{"n_layer": 13, "d_model": 320, "n_head": 5, "n_kv_head": 1, "head_dim": 64, "d_mlp": 1600, "vocab_size": 16384, "activation": "gelu", "norm": "layernorm", "norm_place": "pre", "norm_eps": 1e-05, "positions": "rope", "rope_base": 10000.0, "rope_fraction": 0.75, "qk_norm": false, "attn_scale": 0.125, "bias": "none", "tie_embeddings": true, "parallel_block": true, "init": "normal", "init_std_qkv": 0.0349, "init_std_o": 0.00684, "init_std_up": 0.0349, "init_std_down": 0.00306, "optimizer": "adamw", "lr": 0.0014, "beta1": 0.9, "beta2": 0.98, "weight_decay": 0.043, "lr_head": 0.00506, "grad_clip": 1.0, "warmup_steps": 284, "schedule": "wsd", "decay_fraction": 0.738, "decay_shape": "linear", "final_lr_fraction": 0.02, "batch_tokens": [32768, 65536, 131072], "seq_len": 1024, "doc_mask": true, "z_loss": 1e-05, "train_tokens": 559800000, "steps": 7766, "dataset": "wikipedia_en"}
Each number is 128 + 24 x the weight over its row's rms, rounded and kept within 0 to 255. Layers, rows and columns count from 0. The size above them is the row's rms in percent of the matrix's.

# layer 2 MLP up, 1600x320, rms 0.093, rows 1-20, columns 0-79
size [111 104  86 101  90 102  96  95  93 105 105 101  97  96  92 104  99 107  99 107]
[[105 141 155 127  92 150 137 135 154 176 166 106 123 114 117 119 159 168 171 126 145 113 152 172 149 158 127 113 103 116 161 111 197  86 115 141 116 147 104 129 128 196  87 112 117 121 108 120 155 125  91 124 135  86 116 123  97 143 119 131  96 113  92 136 150 101 139 106 116  95 127  90 130 150 173 108 127  97 155 164]
 [167 145  44  92 117 130 139  98 141 127 151 111 122 112 122  86 181 164  82 130 147 112 136 102 169 134 143 159 143 152 112 125 146 138 150 175 180 114 155 108 121 131 163 172 130 126 136 167 110 148 140 138 116 112 139 144 122 109 139 133 103 104 107 111 157 128 125 113 130 115 138 115  76 157 143 105 136 147 104 118]
 [ 95  79 123 102 144 104 122 126  84 130 150 172 160 153 112 124 142 141 103 120 166 113 100  86 197 147 166 139 142 147 117 134 120 145 127 110 159 159 138  89 177 131 122 138  96 143 115 176 142  63 121 104 155  93 164 139 133  92 134 148 100 128 146 143 155 159  94 159 170 119 130 129  73 119 130 133 122 150 141 121]
 [159 160  78 108 117 109 139 112 135 120 165 116 111 145 160  86 100 131 110 131 108 135  85 136 121 126 137 166 142 145 136 153 142 124  89 150 117 145 104  70 151  93 171 109 154  71 115 124 127 128 140 106 149 106  87 156 105  82 120 141 156 120 134 118  89 139 116  99 185 143 110 151 136 144 165 124 114 140 127 141]
 [111 129 150 138 122 143 154 130 107 115 165 109 138 135 137 106 133  91 133 131 157 130 137 119 116 163 131 128 112 125 134 118  97  75  92 109 108 164  89 105 119 134 122  92 130 132 134 178 135  91 126  80 148  77 182 137 122  69 147 146 107 101 137 132  78  83 171 105 112 129 147 129 132 132 128 154 147  92 124 132]
 [125 131 148 147 118  95 165 119 137  99  98 156 121 175 137 131 115 127 160 155 128 127 148 118  98 143 132 147 100 130 166 118 108 147 140  92 156 100 138  76 145 118 148 126 121 128 138 132 122 141 140 101 129 127 126 133 141 139 107  83 154 125 107  78 132 203 119 139 136 154 115 120  57 150 134 102 118 139 119 129]
 [104  82 119 127 116 168 143  97 179 125 162 115 160 101 137 124 124  93  80 138 107 148 153 148 134 135 117 111 147 116 140  72 163 114 131 119 158 154 118 115 113 112 135 115 157 171 151 128 125  92 126 103 157  97 111 136 191 145 118 115 163 116 141  96 107 182  91 154 128 170 105 108  91 136  92 111 115 100 114 125]
 [122  84  87 101 113 154 103 137 131 109 151 115 130 145 116  91 142 127 111 171 147 129 144 154 161 106 149 177 129 127 154 123 110  87 118 157 176 139 159 100 169 127 110 161 128 104 131 137 150 106 116  93 116 158 150  98 125 121 129 111  73 146 130 163 109  92 174  82 153 115 127 126 160 104 121 116 157 114 137 147]
 [131 153  90 150 143  68 116 135  90 131 155 126 163 146 143 103 149 153 139 111  88 114  93 119 130 149 149 129 139 121 131 124 127 162 126 138 139 149 114 153 154 154 111 152 105 119 114 166 157 132 133 113 127 113 105 140 104 148 161  97 108 114 152 139 148 143 157  89 164 125 118 117 127 115 135  68 134  95 111 135]
 [110 120 110  96 106 119 143 124 151 136 145 126 123 149 133 110 114 135 161 184 135 134 153 129 109 162 111 160 107 104 137  98 151 130 135 153 144 105 105  55 168 152 111 133 105 138 152 151 128 104 100 156 132 114 107 148 100 109 119 135 166  71 131 137 124 138 102 102 141 144  90 127 104 148 100  84 113 112 142 147]
 [ 68 145 112 133 120 108 161 121 174 133 111 108 148 153 150  85 169 152 135 118 157 138 124 120 152 120 139 114 126 120 117 101 150 162 133  99 150 149 122 125 167 122 166 127 136 156 124 122 161 128 106 149 138 123 132 114 129 130 117 109 135 104 130 121 114 147  69  96 104 101 133 143  95 145 194 146 165  89 128 142]
 [135 122 143 129  96 115 123 112 122 165 123 100 125 149 122 135 147 158 129 129 135 147 136 136 170 118 158 125 119 132 146 104 139 116 162 116 131 148  60 123 161 158 130 111 126 159 154 139 123 145 127 129 152 129 139  95 149 123 139 118 164  89 175 129 179  99 129 120 148 105 145 121 117 132 111 148 118 141  71 106]
 [124 153 101 112 121 162 117 128 110 113  93 124 138 114 122  79 142 124 111 130 154 133 133 195 125 165 156 116 137 152 113 138 124 100 134 101 164 151 136  81 131 115 141 123 124  74 106 138 130  88 122  93 150 113 144 134 109  99 136 127 103 108 142 127 128 102  92 129 146 110 138 161 114 129 158 138 129 100 133  88]
 [108 122  72 130 131 146 135  98 140 172 150 122 142 146 102 126 140 146  75  98 184 129 125 102 150 114 141  99 119 140 166 114 127 127 116 128 139 144 124 178 127 118 150 128 117 156 122 117 200 130 108 107 134 114 132 114 133 127 159 141 204 107 105 127 115 140 149  74 145 128 160 135 128 150 156 154 161 108 143 159]
 [146 104 111 129 120  88 114 144 116 128 128 158 143 154 144 137 154  85  61 142 109  96 114 124  60  93  78  99 112 207 145 124  90 108 146 132 171 127  66 120 144 112 112 122  93 139 113 112 117  85 118 120 170 126 137 129 123 134 172 130 170 142 150 148 162 159 135 117 171 150 159 116 131 101 135 143 127 153 157 121]
 [142 117 118  95 124 160 131  86 166 153 132 102 172 128 113 162 113 138 106 127 132 128 155 151 161 121 149 153 180 113 118 134 173 106 167 137 142 120 138 113 139 113 141 119 127 149 179  73 109 113 140 124 169 108 156 111 136 114 101 119 122 117 139 102 107  99 132 108 100 123 112 124 149 157 142 120 126 140 108 128]
 [131 151 142 125 121 122 158  81 148 168 142 186 160 128 128 111 151 142 134 138  90 125 139 142 145 101 101 161 124 158 173 120 112 146 125 133 137 152 116 117 159  83 175 171  99 137 106 145 152 120 108  80 100  74 132 112 132 112  87 160 168 132 108 179 122 145 101 112 139 131 156 139  95 177 126 149 148 118 146 163]
 [ 99 136 159 109  81  95 144 151 122 119 130 117 132 146 158 148 114  87 122 115 146 136 112 132 176 138 128 143 126 139 172  95 117 121 136 155 106  97 128 111 135 121 164 115 123 153  91  79 140 148 106  92 133 123 168 107 105 100 145 115 163  84 133 143 142 107 146 103 172 103 143 145  79 245 103  88 152 106 116 154]
 [ 76 102 132 107 111 102 154 140 112 140 181 122 107 148 144 157 149 143 119 111 122  97 144 143 103 159 166 126 141  99 159 144 141 114 144 137 111 123 105 108 124  86  96 110 101 105 136 135 166 156  96 129 108 107 111 131 109 120 156 143  98  96 118 181 108 135 136 138 110 130 101 121 125 179 126 110 131 151 111 126]
 [109 130 110 125 107 147 141 102 124 149 159 137 140 163 113 181 133 118 167 104 182 114 211 105 166 139 105 153 148  97 149 108 117 130 125 140 101 154 136 120  90  71 127 115 146 173 107 126 108 150 135 158 120 129  98 154 145 101  96 126 198 111 111 103 132 139 133 147 126 133 124  93 124 195 128  99  82 135 145 165]]
# layer 2 MLP down (transposed), 1600x320, rms 0.0849, rows 1-20, columns 0-79
size [110 104  89 112  98 100  99  93  94 114 107 109  95  95  91  94 101 119  97 102]
[[137 161 108 119 116 143 115 120 135 101 108 119 137 146  77  23 118 105 155 126 120 162 164 139 142 149 140 145  98 150 113 108 118 120 123 105 154 120 141 149 160 119 140 146 161 142  74 151 120 157 145 132 153 159 125 115 127 135 111 106 120 149 101 131 124  98 143  98  90 131 119 146 135 118 159 171 115 130 140 148]
 [ 87  96 150 134 122  81 138 160 147  92 157 132 155 145 142 149  77 118 133 139 133 130 125 175 113 127 117 124 130 145 138 104 140 148 133 104 136 160  86 130 150 139  66 129  82 123 127  96 116  95 145 143 114 124 105 121 146 153  88  99 149 142 148 104 134 165 165 124 105 112 135 147 154 173 143 127 129 111 149 136]
 [105  96 146 180 153 122 114 208 160 131 129 127 134 113 123 159 102 127 126 116 157 152 200 151 142  85 116 111 110 118 172 142 117 164 176  90 143 113 149 105 134 135 131 121 123 180 127 170 136 144  93 129 115 140 110  72 133 171 114 119 120  80  79 126 151 117 126 114 125 135 143  94  91 152 150 158 190 110 130  87]
 [ 88 135 165 106  94  90  96  83 151 107 113 151 181 129 140 168 100 103  95 157 146 117 126 115 141 110 137 115 110 117 122 128 107 152 126  94 139  83 170 118 154 133 135 124  93 105 132 104 108 129 121  87 105 141 162  95  97 121 118  77 103 148 151 139 126 113 162 139  97 117 103 110 117 105 157  85 104 188 146 118]
 [110  87 101 122 127 113 132 116 101 105 136 131 161 148 132 119 144  98 164 118 103 122 170 141 155  98 120 145 134 116  99 130 122 142 146 164 136 126 117 129 125 117 111 111 127 115 137 153 144 134 134 133  87 115 103 101 123 126 126 138 120 123 113 147 113 109 161 110 130  53 117 157 104 141 119 103 130 127 112 102]
 [107  79  78 104 165 123 144 133 117 145 109 158 111 135 119 100 111 124 158 102 132  93  96 110 129 150  93  98 119 103 153 158 112 140  91 120 144 123 193 139 133 162 110 150 118 161 149 164 143 126 109 126 143 120 142 135 103 120 149 122 133 135 141 106 136 111 153  94 146 119 160 128 142  95 154 159 174 182  94 128]
 [128 132  88 149 155 144 144 161 128 120 158 131  53 137 134 152 102 121 107 132 111 106 149  95 148 141 100 127 121 159  97 136 108  68  96 127 105 137 151 143 127  97 119  96 118 123 135 138 128 142 137 137  82 117 162  89 119 140 113 187 140 134 134 103  88  90 147 116 139 128 115 137 140 116 123 120 147 122 135 120]
 [103 138 110 138 171 127 154 111 103 116 139 152  97  92 108 142 149 110 124 147 121 133 121 124 129 118  98 146 181 126 103  96 113 123 151 101 132 134 158 175 112 127 159 104 137 124 148 168 142 104 141 103 121 123 143 149  87 108 140  72 142 127 110 144 106 119 104 185 146  80 163 149 164 134 136 127 130  99 142 123]
 [105 150 130  95 200 131 153 122 157 143 108 113 103 114 142 155  83 148 119 123 114 124 107 156 124 109 151 148 133 166 115 120  69 115 110 136 138 113 108  95 134 150 125 114 156 154 153 106 133  85 124 123  79 124 130 131 125 115  97 157 143 104 137 126 143 133 129 112 143 121 132  88 157 157 143  90 113 174 121 125]
 [119 148 129 156 116 107 146 114 146 155 104 120 123 123  81 181 134 143 153 121 140 116  99 112 118 169 119 110  86 133 157 117 134 135 132 123  95 146 166 146 131 110 128 169 175 127 119 128 148 134 161 107 108  98 142  74 111 125 149 134 144 106 126 150 123 123 145 106 136 131 119  69 160 121  60 157 177 131  73 111]
 [114  97 144 119 124 120  92 143 129 158 149 138 137  61  92 113 110 156 155  88 146 158 135 112 106 122 114 137 119  98 142 132 128 130 136  94  99  93 127 166 154 128 134 103 126 129 103 142 134 141 120 142 137 127 121 137 109 168 119 160 113 132 161 140 132 150 103 126 128 121 134 127 139 122 126 145 104 134 106 156]
 [151 112 125  83  80 127 153 118 114 108 148 111  91 110 161 151 125 148  99 118 127 113 175 128 121 167 162 129  52 153 130  97 112 108 140 139 151 107  82 100 127  98  98  93 162 121 104 164 141 152  73 129 119 126 110 130  86 106 133 147 109 140 111 141 124 130 183  94 109 137 122 129 104 139 130 123 128 137 106 141]
 [153 123 102 117 133 189 134 133 104 140 132 136  85 105 142 129 123  93 113 103 121 113 113  87 130 114 119 133 147 164 198 125 154 100 127 134 132  87 102 134 106 159 126 150 195 148 107 144  85 139  97 157 119 150  79 141 126 121 116 139 124 127  95 127  98 135 129 137 128 153 136 180 159 112 149 103 155 107 122 145]
 [104 142 140 125 102 124 156 130 132 133  92 139 137 139 120 126  87 141 126 115  98 128 143 140 110 111 106 123 114 121 125 137 113 124 104 110 104 139 146  99  74 134 128 109 148 142 111 172 157 154 113 142 139  92 137 156 104 156 122 103 168 129 130 139 161 108  77 112 168 122 153 102  96 138 146 168  93 115 106 110]
 [113 148 102 123 226 141 137 174 142 117 119 151  88 133 134 156  71  60 107 118 120 127 120 135 133 111 133 160 144 100 117 155 117 104 143 109 110 139 161 164 153 155 133 137 122 144 110 168 160 124 103 171  93  89 135 149 112 117 128 146 108 125 142 115 117  65 136 122 113  95 134 155 128  94 133 124 123 131  63 132]
 [ 88  83 128 152 137 128 117 150  96 120  85 111 132 145 137 117 108  93 122 149 102 135 157 134 157  83 138 103 123 137 101 132 125 142 150 169 116 108 124 118 132 121 157 170 141 121 137  84 150 144 167 134 139 169 142 150  94 134 114  98 139  83 114 146 162 152 117 125 143 103 157  97  70 145 137 148 133 118 155  99]
 [130 153 138 127 114 124 111 177 180 147  77 130 159 117 150 127 133 122 100 158 119 122 146 150  92 117 117 135 131 147 111 147 119  96 125 111 139 130 152 137 153  91 148  90 141  95 126 129  91 149 161 105 107 162 137 122 114 144  96 116 145 164 128 135 180 125 103 146  98 136 104 141 140 151 145 147 180 176 137 130]
 [152 172 150 119 144 110 152  81 126 129 131 114 149 134 133 132 117 136 156  99 132 141 140 119 122 154 127 164 144  96 104 112 150 102 106 164 123  88 182 100 139 151 162 111 175 121 107 150 135 145 120  86 168 119 134 156 117 138 142 133 128  84 123 135 132 118  85 108 145 101 150  82 130 111 119 160 122 143 110 158]
 [154 144 146 125 145 123  91 194 147 110 138 130 126 132 161 152 136 104 117 145 127 136 114 140 116  96 151 122 125 128 118  89  78 162 109 115 140 122 130 132 102 119 116 120 119 124 135 158 133 110 156  66 125 135 135  77 123 112 152 123 103 142 122 108  80 103 119 137 135 155  96 186  91 121 154 122 155 126 154 133]
 [117 138 133 128 149 133 163  99 173 153 117 128 117 133 100  97 142 165  98 122 143  67 125 120 159 112 167  66 121 131 104 148 139  90 121 147 109 115  89  94 112  87 153 138 128  84 117 133 144 139 112 154 134 124 135 142 116 131 144 113 155 107 108 151 131 134 125 178 146 119 124  98 159 115 142 154 139 137 136 131]]